Each number is 128 + 24 x the weight over its row's rms, rounded and kept within 0 to 255. Layers, rows and columns count from 0. Numbers have three digits each. The size before them is the row's rms in percent of the matrix's.

# layer 5 MLP up, 512x256, rms 0.194, rows 357-393, columns 128-255
099:119113143168212124121151179125107107118137123150129133124140111158155150116108148186159124114120135115154109139106115142124138145122117150094113122171093195128110136090175156162147136105136131126168155134148163125129143121146148106135122144148142132121197151143125116130134082148098119103150165108140123136121152141128107149174137112117162151157122113092140159097163116145089101100161
092:151119145153160084151126141112144110156143128105113110210088129121129126116158089120102098105138135137166129099130115121121117105148106122141129138100109078113142104102100118128184116115132153133129123114159077126104165140102097137104117136150130125107113120151124120111096148096135111104114134114102131137121142107087129097136112080150070124129120100159132097100111153138120089088115
105:123124101119142120122117168130146134109103169139136128129127147117135115129104126117151144124163132118129162123143158098128098171137190122143130118159120121142119114095182105141127112116140134126115112160165139104116119148106118109166133094105197155103130113115125096111084144117165155108097129094155115129153120108085089115139153060123120122147167128140147107146100129125127081140090
098:121135127145150115074111121158118079102108144152154144167107157097158124106127133145112129128110149104106121076104094132138122128137123136134082158166151095136120127140151151118112147173131149114131124179108126117119109129075125130146102126185137154118152129143128113137117087197136123138117170129147089109058098122122114062104127143134146106112130116125111127100122090135136162151148
112:094135133110104111087159122082137156117104128109153139111125124163147133149160119132113140140123134141140121097140143136146142108111129101086152146154101145095109097159108147115127140135141127156147097120136095145135128177138121110136105128130123146121202150117102182092143123133124119114195136127168109098121092115163140143127084117123153090105130118139150101141167082122143142106129
105:106161144130099144097116123147089104100144129131106148129110110103133136099077145103113092091137091107123104134126099147113145105175147114122143113131171131114110146143145125140140103094127110113153132148109147090141096128121108149159093126120128102091139102167081150131100157076145146107153105124172110137123210126125110166150149138130128150118149125155088126132101140156179120087148
100:124128133085158096134124123140161124096141170125122167103130126102144165095107148113127153134132142113121127152117117136096127157122159181091123131110142127128120121119100108154177184134125131125135136097172130136141154148122130131125143119090152111161073120118140092125118114143117121124174107090108108159120144134150096144101099169105120102117116151110129130185069108130189181128181
106:122097109140121165120111112156157119104147139114148144179108151141155122118120132159137100134111129153118148122116114118171156125157150164130135120112102100110143109162115120126128165120147157064153084158136121058134131121135113107150125120101121111116135110078142093119137097122096132131135140136058166131122096091131133131119118162105123141103082106171135116122140128117109107139115
104:168125131128105110129092128145111124138107117101106071120135120129181172127123100121103175130119148132102139171071127142103083095124137112131162132137114187094121122123144124118106070168172151096114094119123104077141121176108128114114135144109144115151108134121126147128157153110141144136112154089132115096140134141093148151111085155165139138127122111126157155154104144133121116163153
111:143115134143108142104140196112112110154131131094060120109162086151141129160131137119134149085104123116115163096128151127129142133135100108135138144107151130083158134133124131104165113122116132133137137068129099172138138134088071142136110132136129107159159159129102149152100146131196118139106087114125125115109100096136134061141124100111087136117147119183174131119173110097152142103120
107:160119123131139128155166173141158128110174157172147120140169139134137107097147153182156072127116092147079161140089115096129089090121124119136159137135104161101128137115159106119088155144086099140161134148117104168089104094151151144102096153147135163110167140118139116124149103124098122127143098146159122080140174141105106109158146118109117069132108170111144112189104094128107120127122
098:170189137106118128132097148152141107139149119110139108158126143102139109093139096106136146121118132143115156136130108083176176178112167111144173136162118159129116168148174115147146089153104155114136114128163148126135098102136143130156146126155135143127112177136155060131125130132109159144170103150098131144071123112106097149147074128126103114124127078155147141129091136114133134157142
109:100141082150116094115077137146118089124160082135080127122125132103147111139142088098147100115142136110145118121120114105123121147129121153146135134148159154159121107146114117148174109136079137100145154155114113145100050067127136128117139161134134130097131119147094112095110115103132087148091143154133112205146188166120099102129146120110109150081136131136131143106137170150101143110113
107:117090153125100106123146128154130169120144148112116123165111113102149108141116164145115110089092170114117139139093146165096149128105141139107109122158103158120106100167157089112092104117122136167120102126151126110117123103128100168134127117131102168130103159113115119133146110136148129076152129131110096118130123139095096151159133129117143153114086109135161118138089136121145120135119
092:080078136123123183155149166151107133145105170140087140125155102141128131138123112115098130112128114136136103134150117116148131114150155148123118132144138139116133144130115149167152167113131093158137148088150089112152118113117122119112169138094128083107130141145145155118136142155122110150098126146139109124145092126136118114128155121114149133131104157155130130131093049126131106138125
098:144131150139128142114123120163124125109147144167141162122155126144126128121146122117153204119169102124134129143147167135097084135158128104117139144146145165135159120139094123114117139115173162126096195118162100074128144131125141156067136120097144112112148118116198093118150123092110148100129149122091160123133185108090118092135119187118143130109150132164144128163098134131106111150135
097:132151093116094146153128155122083121149152096107134148129150116120125163125085116171148145105133142143124172143125141087107123128095069079099107128120132150095111123117137106162117135127146138138136123133112097177130056113122165145086132123094148142120121086146116147120085154132112166142123114130129127145122095103148150139147118109086107114114126132156215108144148136087137113130164
102:165140131149081194103124131106149116098131122130102119141155101128111099117088137126130136156112150113143082119111115103117159107117120095139163157144110166129137104174163130161136126090121095113152101140105108124113106125099126133145131120119132112162169117152111091164106174117135073106163134152139106149118114152130134128109129148148129153146153168105103160147130148152125117176131
099:106116162110080105094140172162102126118115168128143122127142131112104135138140112134099134110131144131157129173133108104132106127126130154134125148122159131129136156113095115162151107135152155129146177171131149147135139162147145179172141131124132188137142114104125109078124100149126147107115145115134156128115114124094098105112144178135127122100139090135108152042125129103130131119101
095:070095131118144099128143111136146129129139161144125150103121113099159120172150125111141183056079177101112158126110135139149115149146136071154147129115152157100091144116135173146140134089110174117156125127091106149119138125154137133160098118134122123123147140101123112130167118150119140095148146135128171138163132118144144142100118136151124145133108129141090131119177118113125119152155
115:157147122153119166130128162106141117150070092125110091137131140107127119123114132123139110133140174098124156140094129123167126171086129123126154056074130196126141117105150123120123129107069121154119148093125130066096111167150146136105161087122145114131151118139089098108114149136128125184180104102123143120126130120153116140153113128105145118132111094182093115145110076122121122107121
106:142098126127104156090123144119122093139160101092185140111135113143128061154117114131126103113124137133151165150069157123153132105156149145121124068085139147171133163097134132133145093108118130096144124086146182166111097116129070126113115146082106120145128111140136117158109149108139113116133126133102147082117114087085122143096094138108148134067125157165123111154146091129138130106077
099:136105147114126147131177103127101126089133161140095159104206117112124127131166132186145114133100109137147134095097137153115104109142127093151124136105142159125111091140148103132134153157086101139121158170157101120132089142101137173147121151116114165123118183119080117109156113122104134128167153143153104126139133112129112155117133120129144168158137120105136126170118117105125157127111
123:104133136122099126114127165079142121161155164163125129175135177136129138124129114094110144132180135093111087102080124107095124150093108176133147128118092135140193155163121093102089128134177106099095119164134109146132125126172125130137160125133115140167110094098139172147123142136158147122099117130191132162176130132111144126103094129129159172073132135121099168124132148115126132093122
116:148122138127125133165120101117133141129125084132161150128093128144114120113179169112125101119152142131098165128110137124145082136118125123118092135118142131122151100111135135132136143167113144152137161110160147129185095129127156083138132157117151142085181170079110136155133108133112120182103123143127065130123125127125117141104115141118145148116098131169135116134101141070198108120129
101:096107137108178114134140087141101093148132164107148110163115124122138117110166125147168124107137111095128128169140140123171130157156165084130140136095117115134114135127132117136113116142168163109141084104137091167125117113123138103191125144140126135122092128123126115117087114124105135099132148119129145145152176121081148117081118082076115110101062113157184133164087083155098157158104
105:089098084131141173142093119122132110099149118150099145147119093154161154095093123134139121132081121130198118129104137148115132146095172146133120142145127127166091128157144145171103098102078105108102160138179094118142093148158106094116156161193162123138136144102092176078117166128089132135187141138182150129140140143149159157107169141131089131147148126110118092111118096171125117123106
098:139164124100153089125136157170149129125073170132131134120116105132192110143085138140080135097090149111154140096092093144162115136111136123133124146118118126165124138133088101157121119115122089203174117162110125133121141110155115080151153093085113086138094110146124121129177134145131121177133082138124093152142153147124174126131150100115184129127138095146171127129136136127128129138137
099:099126117094119173135090081138151114141159187145134113103094139176092134069150158120125135115166136141127142181147139124108149124107139100112137108122140137146131121153126095139115116201143111160131141141103126161110120133155135108113155126108149118125144095138124123150138101126137120169074132145163117149113119119068119115136125114138115105161142138134127116146139159169116100120152
090:144106167125086147128110099130148096194096116138135133139136094178118123120118133112145184142188136153104158158155084138137168161117120152132123133158103119119151150140143119117131171166188127147174134138135145121124099130136133102113114106141122095107130115087102091140114159123105095132115142103137109140098172125131147134104142181116126159132145118110185158154120130107130103094142
095:141148106115141105132138125120136158110132142110116121095145096129158120147095131123138174149098168149135134144077075117096139165123098087131116120097136177139113149127077166082100173129162113152133165146109121169138139119130135106170153182117106142106151164125104152160144168146146116147133099171105154114153111135131139143151073135116125101119102116167157159163151113105117099175131
099:085116161099171104119138163124128103122125092105106114115110111100156103125150086119164140085129107093144111110130101113124119082103166096155145138111102155143094129167154120137104153129112122113109135140098122102140151146138122132140149132129126128149104102145137138122156133082147106086109121104120140090112083098107123147147157134169096148120123123158133140121137141115130119108156
103:109117136131097105088089112126145162124156115120135094123130191140164160131139147177104110107134127118107114108183140138106137152128070122117141120121121092138125142130099130106121100146118127160079123134132126101117186125120139124141152146136073110129175108105134118161148147152102120124189114109144132117156105149088133094102149122162157102122114119184151085140169143152101086141088
089:101088160138127155089148113136119144072117133122114145142120125125092113074144139094152111156114136116114101104140142137148131135147137098123111103120133103123119140132134117152127169134134129129157157130142104140151103082108119145118138146160144113139106149162140100111085119135112156116155134131115134117117093135172124136109100127132129122143126129138174104144203173110086086101132
094:141132127171162126109140123133135148097151097118135110125137157134129080119152143102135134150121118190114134150134088136109129105118087115067115154112182078141155118139170114133145165121128095192133143125125105115150109172115183152152131090113130131131171102113113131125127121166105133135080138142138098150163143112144099135133114151136097148072143084171111126105117186096093103119104
101:132120140113152121116148120100111118143179115126120149123127145136110121079137168143175109118140114154133151142170166126153130116157151152203141187131171133106153132104115104164124124136104114130122131171135107114130128127199160155100154138138138120098188080121113096135128152117131164140134122129136118137160134135155155112138136101144154112147089141095066136113162144086153168152173
095:193186131135170124110103125165122087136123103138111144147154126130120100112150128114107151133128145100086131129133133119143105124154113126071140113155151139170114132106099111111150096131101125093119148145086137140153122110110127159124157129152106159134115163122127152148168150134124094133138108129114122135136131179122160111154130124133112107075166090121069130148133096103118120124127
# layer 5 MLP down (transposed), 512x256, rms 0.173, rows 357-392, columns 128-255
098:122129153153099131137121109117130121151113157132108142115132098144134174132150143163119118163141155117114146127127126076087111157091148134143102138116127124118114142112133105148117129096159147138156109111123142153127138145089124176126112128112140101143101149130150117151096108135103143176097136159106136115150184098120135124120145119150099096120119140151124146116145144123156105109135
096:111142140177129146147151099129127122138138130172080144160130140144111113104108135124127114159157164098141140149101103160097138117145114161160140107110175168153169151143154112154110124183115123090163130123196158121129157156128107098139133143159152155106142165149172158174114146117113123143109113142107140112141115166105116103140122117119177106181089183164130104107100129103104143130120
098:154157104113154114145156122155176168151121088122122104118101126126135168148065121076104154128169115112100118130146108113124127155129101118156117152085117166127097133143146096115124160132115122119136118124141154074181132135111068110141142098122121129116135156125190123133061170116135129146095148128152161107129081082121146143115177122151152122105132094117124134143106147137124110147161
100:119133120155139112153144118100131111135105104140145167162116156112130100130094135159155136140105131145104169107137183145122106135107172152123141107133175122146127103134102111160092148078170102130105107124105100108149112127108145150126083105171144139148138166123160124165088111132147124125130117165111093157132134136172143118115141154155095113100131109103086124147086054125133127131100
109:102115127061120117109129131122160148126122108139173099097107128148157104096097116127136139106098149137140100113163119134132101141151158101098103121095095122093068129139099170100108111131171135142136124136124140096123122132102141162129158141159106094081149120132106113149128101153138138095169138125146094129146094150148124105135088137140131110131145094098133145119129115123111151140094
100:156128164154122142144116113110094154091101104111097182122121132126144141144187131173107163169161080125127173128114113093126144110136117134142096116118111164118165119121134140173096126141124114145167127136137111174125093134105115162143132157114120137167163130077184183107110143156168119126151136161145116097123171102123090137154095110125135105151138123127120114140145132142119113119115
106:129090108154142143085157103183147125139117090157076120111122137111153125110112136102151114123175158180115108105142117115058134117140127153149098129133103183127151136148123125084157076121131131120128137121109102085126115099133124112116152129138099132091124125142152080125154175094115153151153125130123124121141135183151067149157141122173124053112134120149114153090164104138137143106158
105:113143123132106107116101196112129138117125158124165121117122105137091130130136150145175131090167120181152140130099100116128149166134119085123112149084120117167140145170156114150115140133154084138111137141156100112087135112125124163117151099101149161146149137144221122112136088137135152145150136143110116155129164128162112117125131127146107160135124180154137137137130144099093098178144
105:143166150119170102113152117109152093114162121127149148110156122121158134114175139149134167159086101127156121166096104142135118121104105176113116136135090132107098140114132138124158145118091111135147128106140107136124170177109135121157124193112135127124124094106107120109153114136177112165157154149150114146136139100156169127093092130107123140097125121097116079161136102160099165100116
103:139119121106125066138068095098107138177094123135176086162150119152105133163101142130086147147126116154112145106133120135143134118124131126144146136110085174161163121139155145122124137103169138109123090099111142102138114135190146106092125112134115124079129139113179122098101100112100126161091096091165101113091173092158143111122127141137135170148122091108120110129128131134132112124114
102:129149137108119132132112175123143157144123161123173112079163103128139125122121144107102146091131098158113118143078143133163131127132143114172142129088124159127098110135158119154102136156075181089093194133132131175075146091105164091120106175108090127099133117132176132118142143121113102139101130131128134110118144099138122126133093130120142142152114150111138093134096139138147144103154
098:138128181119105090099191161155111095154113139118130089141096175125121124184139139104156153143134136122135165115146105124115137141116158130117163158143148125114137163135155091108122112124116157092184144125119165133092094149153140119147145137118187156147107124113140093097113116130144118127147107131105161170160142112133073138106100158090133097125087062148152134156113137140173119161112
105:144131102105125113110138128113144143156146132135103170101150096107155126157142070133109145137116099115100127116135112133102160106071124104103140104117103069124144146132156137093149139120131144106110116139151135114118145149104159105131126149072131129109137124137067131143170066158090147167124117064160127103127123100114117127127149103116153120145124120137073150146128094176125092149125
107:114113165119130183096135116099108138117149116111099103128123110104124142136140123123094128127097144118171139128167083151157136119153141131124169140138133156168162161155178113106109134111168124143150179139120094122113157151125089137100109125138148160149114134146130110134128140109113140118141121144156108120125114126189165139151109137127098076113089159157104115163038140131157132157090
097:121116154164160091081133135156139160125155179168147150104148128131104116165129098125132135134112144139174143107131151151148114138131140118132115138149112114107110141157131183158133102118101123097078087120124074124098131131100137131147136120076129092097144111100143138161130151138157097135103139163133182127149167142140120131135115118151101131111110101156124136159129119118163110129146
099:102098115136095137084186105141097164135134132143120081103143119174106121174116142132111153117140108107123098115123155146130126113091099077123128162136146151102111125098137131168102120138129108150152059132096125136141106109144119183145115142141105141150159125145140148103123123104130160115111145115140121089128140129095149132140103082097089107141095112138090174130118164102115153144099
099:101135127086084156117133184102140113168135140110144154071149114153150166126152136189131131117099135161131114162131095126133111142156102152132123174084115170143114118156102121164105154137135106080126092144113139127129123080112126130108107139078114106134144120143117148139125138132118180104141132162133127154129131129141121081140136165179133120103122158166121122094125109116142140128144
084:115092117135115111129154137133125122168142125128109149116121137132140109120149112168119127145060075114159158141105122147149094145115096095111122156147133197156127130065126133137104169106156144167139105111157146090145162137126084088125161117114083163132105116111219170130113094136143123156113141127151125158165095167128114169118129149119109139120130128088149123087148139134168083147130
101:101131156128151116153116106124116117134128085081120098125146163123127069117179170097110114123115191158128158123102103096146119138094183108094082177122109139121156141141131126153139060139164125110139113168113130100138153141111113144107107110132122148131154132120133125126149136103129118105129136128135127138179132059112105148116140141153117164145136149140149109144127134132103120134122
096:089126114173120114107138140121142099091135095125123140131094105112186110135191128139098145083112141072139115089144139157165153144129148140117071124155138110101118152105144133100110119110133179096150125075164141148128144106141139119173203128147131139081108146146121143137135126139139122094125119148117125097157144102151102143115128166137137187148140131103156105108096105130078100094164
105:167170107137144087131137094139118144145165134136118152125106119118122113145076149142130154138094151114139139148112111148120099089160126176119112153115152158115108143119122162105143148142142098150145143124125195096108168091087145122181074143118096119120103094139146121133121167154130070073124136105145142161129120155079119105115122153138134096141129120095061110144149131120154120098153
100:103150081118151128130072125109138125118129148137095133133113083113103172112147094070128122153156143133145115121147150087115134120083083113159126119114081067171109169136111145103124115156133123143135153147098102140148181135144120125135115061147153145115124114126129095083063136120110151122137104112145142138172165148158125145136151154147146110121145129132141083154146160103116133048110
099:149129099052157086104117120111152135120138120119134162140162115108152105145145157120098131075160141157115083138049133087183160145116139118131136101176142153148142118189140164157122128147137093118096148106131095121097140106103123118107144125148113134104090125137118139110168081134161126114094126133121113125087161114099139081169110105130116135150136131106097130155141170127149110138111
106:118141121117088138121138102131144133111144138095106097107114117157133143170128120101125134142111116122151193124103140155169132120125113125122161130176161169142100096103147097147107137156128138091113135141129100133139086159163113106117150119153098080133107133130216123053107165150141166112134146152149099092138130123109126136104116130147126162111151118089116123102104124143133147111146
104:140134079113135086143129134099140160163121145115151121103139118150104130102144132093133142141103100137141095131135108161116113152113152140169090131145120131129152156125103145143119099156145091149093157120156136134116106168139110094116174145137143076114106075149098084162091114127128112144163121144166128092091128175115202160127108146115118167153143086150140134137121105110153131116115
102:128098137183158147122130113109119114134106116126165150118147165099144128124098131169116131127104116123139135155157116102134115140134132139120140126107119110152123103139080123117081137126103149128153081046154086136134112149114105065101129140121135111129098129144137177172132116181126120115068135124156097107168117146098117089119137146116113152124091105126195111128098118118122135138135
100:108096149133187154103133159132181166109120119128158097141151167124105098129150147169114118169123134154134144147149136122119125137123156154095127126180160162171095138169132156136132113136117112092110097117132111130135144142148120120121171149115096100129138102161144174116141131121128119117100158159169188146146130156144094158097136129132128155168114162071141134116157110130119135131114
101:155150095110156114141156160143128132100124149083161136140156125129169151149085146107123130144087171125192105144105168142166135112136140183156126126130131151110114112147132127139121132119141125117140110158125140102132140146155115115116146084127106105132152149087145152122151133105123135129117162128118131100159132135104167124113161122155157096160136090148126117144087086188084128128149
102:136121143121099116141136135135114130132113143115153122103158132096113109122115145125147112202083116109154131084128133142135095127081124079101131116113115098132147159151120127131129126146097126073131125143146144079107143169123090153101159135154137143119129127142121120123133158140103111087134125110152184132150106154140099110117145141164134144138127151127116152153108089096118160084136
092:137111160152133136094151130142117122098065174141078132108106173108154109107135157108141127151140117135130142120130136121090121117086140149157069117120117116087147110143146100089144093113142176138143176078123140123132114122152109113117109084085112167134115133131126142139174126148055099111098145106158162102085135154140137143165101132113129131105128135106126116142134116155138147133124
097:167114128156123133103127130113140128154145144133131130095138121116110074159156108168134135069132071123114132121087107106149097114114140172118105099115126123093102143155159114129110105158099123140155131124131115127083132110137127111143158155110095138131143124117102108127150155106101154186116132163149118135155150147136139173098138098144087099151101149146120108097118164152171114142121
103:083158094105120102108118110143187142101133167091135137135136149183094111119118131139140087163145131108149144105100119095144100162158124144099105144158142151110162122105164114139143119147133148164081133168109145112128103146118103158144131142149140163102143155123165112130129150115123076120141084127134116145142149159147113106157168161161106145179114118169145114110080122091133151101068
100:126146079114171115166160170161131133146123107127154102152121111092129106148109108126151110173109093147130093142200107104064125145101138143124143114138124145122117154132138116144127174149142096133121128113133080081145143109153122107110070107141119154129101178139158102126142163092132099135148159105130119137144109117107144113132130142162147171144128083153114122149163136121157158104122
095:103111126126114134099165178134080107088131156123094145119142143141138105089107128127172136092105103127089088114160141091159148152150119109138142085111158157142119155162138123157165112150110124134189172138135163116107128164121099167083109138118100134151136154121103168112097153117129133122158127159115107125121119079114151137141128101152115089168104100094157144138132187151130092115122
096:111111173136159122108161080120159151098135132141115119138177110110127111107171162168141103142112132175100139110089155173133143136116102123091164128131138086136172145150135136126142126123140135120112178107155139156104125113177156143145132122119135148156105084135136120154121154125145139147108084108139144114109117145091125140131093144113113124098112145139159128101134160124134140119128
100:146123081113137153137105123125147127134143157083153136137093141150132119100077152141121103110170088170142133132108144119114148139098152166160178171099126121127089116083115130133125145104099118116144106169157159136128132116154148132096129114114119139110165143105180111187094086092123103113122128117152116123161095137097135178139153113129126136160116136115127182106075123137150135130118
# layer 5 MLP gate, 512x256, rms 0.193, rows 358-393, columns 128-255
097:119136141087098154137135107130146154072152130148114155081160104126131122144125158128141159167146140102138096170132120133129123133121135142111135119124136159172099161152126126118075118129148107134105148162093156147126131139162149122148123136103147146144171138119141112175126098146131125139159116164146111163160132131150170161131100171138134119131164151119115136122130153137111162165147
108:133116096124152126178151139147124142142143143153120142103115108114153127133134125185120143089179115100149121117135129140147155112097150129104136168149127114176136107105160153107132099121144094098073136182173154105089132126125103085123135146148144105106135106111149140105133084090115049081118133137133110159159133164109123128135109129097079145129128138172116113116106095119173120105140
099:108094101161136191125131128141123135087128091118088119126156131115119119109184115080102155154172142128127115187122142097162101149120153092155123125119136148119103121121078154069077139142104119118170129123148142153130122117111117132139164155113115096161147125104130130130124133130123131149130157100124123093192150102126146150153126135128153141085150096125130113161116082118102111097139
117:114148153113084164090104090038140140105132180128107167113131127126177093145133128124112101156121129121141154129139161182100149086103179143130152140159109149092104151136143098081116145101139120116115114125166126127090115132129112064155121147124117133089135125161145162084131138164134141126132129146174110143107124094137105157127137111134170111112157156105137099148145133128126126130133
098:114138107140086125118168124134107107133154139176128126124130144166140133086070127124128107133086088109061077098129099065131164117148133121120139142118140094127174111149199093116184157151150137133111103121109116062152137107157117159129083126131124122107164115145160151142157134152138113167123088166125113128138174111141129118147124150141080098134125144132136136170172127115166146134160
103:129135123126091123116136090129109123179131118148136113125126090177122144155107109122130086139118133113153153135139135081169143133134118093129082136135102125096140180144153134108125109127118092153104093110103114120117091139135122130110051122096155113118152132141107136111156121180141116180112133136129154137108123122130127112146173173155138165121125156109142097121184140082135134192112
105:148079124116117174145123135167181125139150165119128129161120146142126097128144085159147120142143096137121135137148106132163128130127107142142157118186121135127152135139116165101093124130152151074096127150124163086132150119113129090097105153121163112130125124108143075149185068128141143135122119132091160129130124120119117120108102162081167119107084133199129088100122148129106107151123
107:108111121124154138100083104133145133129164125090140150084125138158149118156131109131115131135151088099084123108176167170100108127163126156093169100167100118128111139150113130136153142117155146130094114106124129133121140146132099144136126119100141079130161153127085092155138106134170127127129111116113151134141143153125137124106099130146180122086132129132174160103103111102148150147128
100:163111169149118146098110152142141106124152110093137109081122140169148106121163119168146114121120076126111130091115143106110099142113173099164131166109108134105135104123129080128144162131094114160141136090150128142153128089077145144150101154130071113159099131142114161152143142124149142123155126148111122145145109109148110077166096123130164128105154117207100139122112136130127155106142
105:151140147142119132147147106149123147120153149162132132126180170108158140134155143144106103105092113147113163125110161121124102080120139122156100154155079161095101150120151115133118110140117101098164143177083087177133098095157133138119112160152148151092163136101109110113126136074097130121141115145152121106124138157110135116157144141098110130179097147088135128194107091087093122160116
100:173113149107139108133103118129137170082123144109161092162137111129100120146112132103127170129096106155138119131128119085131162109099123109124106099099124129106133137091162143122133168139129125138157147117157090122114107133092088145106122146130135111110179116129159165094157136108135112144135142097112096117118133156119118080093142169150152137104169174139097103088143114142113121118137
108:145143144141134127120155150107100130090092111114163109154137133119126152132098145131126144125176121172152151156156163161128111117096145120167162109128110136100102161107118113087132113114161087172175174158158169098114127156142112134117123145148156116115110163102116128161128160117130114119172124128125104141133124090145118151161121138103118082140116102104184086143104120102166140124148
105:118112165111155135104124123114178087109131160173144164121159172175151108138125172138145124143175083140151134113132131122113128118119129137137154144100133132149142119106146114123166163145105169128130133101120153147141145138150163091152125134120120074135137097173120151142128079157097128160154140084120142116112134125111112165092161128132130131175166119123114122126175137113117108124166
090:156146109094124091113140115102164123111141085121126139133135168165131118129123164126154107144178142137111116144094072102130156128091146139132072086095096130108175060156157108116110117174104092127120125138112143121122130114121167150164102118132097153135133132111131123114126142097134114106149108081121123098109112161120134115092093147137125126138116173109185139152145159134113153146095
097:150104128110144167143127130119123140132109139132061128119081142144158152128053118142125122119115076098144090143164123106133173110100162152112133112155105098107137168106141135102112125156123129139131127106106113158102100135105093115118119113155112094139139135097106126138140128125162120178135093127092114144110135153147113126102141142141096115099121130131093124132146105154123154147104
099:095114109141148137152098102148125169103107132141136101134128111110109115136110154097132146097138113144109097127172153112111142105105120169133102080145146117155142147148108159152125119120124153128090149140104144171129164143111122090147161163144133114129123162100173104114175136131108057108130139146080154113078131149090113149129135123145137155186170109150073128133084118176160136132136
100:151153160126104156104134142096142116093104134123112095159132104087080102131107110136108145151112123129114117053115113120133156099118148104136125137144106151135154129196150141115090128112107103073183142128113094153131087115106129124134113091139126142151152130132105114187117152085159119108172108160119141140077152154127138141118124141140133142144124141133082136129109132150115101194112
099:099099055155139160127141156125153146126144109134091157105082118132157099135127127148113143123124091126089145114126162113134136133093091148122149130138097091130105140114114172129115138107107125137107091135117110136115128105146109104133132161133120130117134137139130172132139127140117136134174106115090132148129140146131161121139126124105115057154130153141118129192182115135159155106119
097:128127060125087144129100130133112126124113109115103106154135130161057150088141109187141113131151110156158132102152148125109122083105121122111143097106100111131188104117120090158152140145122131130106116137124130112140129138081117130129175142123114158134087139121114110122165126124129136155067113121123118116139094131113148077169103137110146112160169136113110134123125114155158140140136
113:102147158197160140125175139115145149119126136156126106062159132151100113127104129109117121120107090106082149124153126151172108137161109156125127082117121066100138137119174101129166127169112141155179148120138148118145144151116100181124129136144136118144100120130155145166124144135146115126111128135108106131153091126101122151142124137113134182163084107154140142142134091171100154153086
105:113064133178124073139138139093145110104150124142087131146124117128091175135145078164075120135144096089138104139138151132109166122149103075128130165142139155125192115111102117104114102174153161146140115154100115099155126144139183092151082110129135107158133128122115118115103112133136135135110139106142155175143148127101120174126107099167119151187121119086132095098132132186084138123166
103:113131165121125134168159105139102124092128156139127133103148121093123109103197141154146124161110089103176145131097160160143072119161120085156140137115084153137121103132198115143138142141149071162143103164125126113124119152070141166086124137132131163133123177121064107086138134096108106103135113122149092126165128105112101155113099105135141141136130104102165141162093148092127145136137
127:100142116118133077127104102126123093158138159163130126180154143151162071108133181133111129135106165088132135120117109120111113162116116162127116156094095136156160144131111095101123159178148082134101135086139125137128129111149129122161137132151119127161122085107154135124061132131125122144106152143174169152202136124140113132092122135145167144091105112130111117127103167128127142088111
108:156126082111140128113125135099123155109163154126108089135144092130070152166068139110144120132129114114113110122104177123147102090105156153146151113140109115126136176158151159098126169120151148131153156113144117130118121142086130147108140103122149132118108093106160170150115153147132108117133135127136151133127090121104127084131092124149096110104119174123157132146144138163098117133088
102:156108103122106170112092134111148114080132089087176109121149158155136133123110140121118129165128152169121119102095165132141129124125136160142160129178150134175137146136143103100148137093118080121172143135178133127075131138103112130115161142099195147141089123117156132129131105144125155132156185100139121108136145142112086137113125171168149140167164106101110150113122107155114135119162
104:150159117141079145138102128167130112176133144156143115158110133133150112090125106073113156150125138143146121093081136140099121101130089109136114090154120159127129146109145105097112152120167135150079166125122096117130142163106131138151108118110137112152092086075112188130094134109119098126145080101121111150119085116127107152081122110091165112155087167101132138128120148120123153129099
097:110095133158127092102134146146132157121121128122148104160074124184143116123106118133106123157155124135118112111115124152137187113151101145121151119159133102121111138146119108096142146175118121182098117146090102135085126123159125151135097109144084082109133146139159158104175140125105139135161113076110127143155126118155114136128151118145170090132104112082155126142126112162103149125149
098:116133164122086089128146121138110135089133148122110100126119092137127154113152164137099104144173126129135126118098144127122133136132142143112137129124114158150149147119104090118148131142127137110116160162130119152113143201137125103145213134136153098168094107166167098114130165124132108091176137129138163133122158185137059110133121148118119113117146152160157144148130106153122161071145
090:133117173161138164100137089088134101164105110115135129115142139158102121143121154135160155111178131139108150122148092105139167158066125167167114097154114179103161124149132122122139133135138155159163085121136176113119104146120126136093121096143196135117136115079109103133116134117126098136118140102139117149087156155139129144145115154118080133136175121105121136133108130119147086091148
101:118123151145103189132144127158115125122126123131129148131135153138138110124145136113127106132104117117121127128155189135107109106140140175120152160161105097119144104144175106148121131139100147100122097137187130127111123092128124126081109082118111120138113126156130110114101135114122096115146162139146114177126123114102074109135142135136148161138143107104083115098108173121136156105130
101:138133127104161142124119137135133134140120088113115157111088122136114121136098117137139140105160084131108140116102115111129145130147124170128160148121141149124081131147144157181118101157120111132088121169074133163128128161109118146189107142134124145140126129138108136109145133117167115111157120124134128077128113127143125164128129175133089115144132171185152102144164121122151092118144
109:145144144185130156113097103114110094137166145121126129109159122142089129155134131119133174117128142123126121118130163127167119153146120074141125162146119187117112104110097109117127136133177116146136131129134124107141129117140141097145166122131165103142087119161128185128185175183139122126111125151124149136144126150120150160096100125147137134132128095066109103114084143152123100123100
090:160120120129137101151128129118138110101156116148115165126144085156120108128144133153145126097160111138139147158167096174130106145146113125138140192112166148121082112099119105091101118128177186133104142130159091142104120109178113082118114063121071170151135145120168111164172122119074094155129121119162108128147140140134130141116105122111145140120113172131126124075127108135136135118119
098:136116100126103110139124152160122112161105136136142188140096149081133163165138075135127099124098140151168114118129106103121124135152160107145135114100104159107113140124129129161107116131138111114097088134132161127084153109123093164177150143095136120117115097082119135140111152122118125086147155126116131157114075104189137144124135106148115090116138145126073132103113133119115173126120
097:139091127132151085116130160107101116133171118100098127123106132133098150144118185154144138112158108155150079146145131126133135142139125150139143131138171110111149149098107110129153086128105098121120143164167126145138124151162103141119136121151151091135179107154107112120079138103134121126168151156110119124126121134152140126143136115122126095130087164097086156091125089122123114142149
090:120114122147117133100118194107123106121130089124129097094127170125136153101078090124125108117157101107170137140105058139144169110133110121164125144125112105128127122161117123160094085139147108117144154165154108135137106157116127084093115112122149116101149128129087127139104141080103150151119119137091117129097112129117136135112102160147114117193125112147155147110130128104124130130174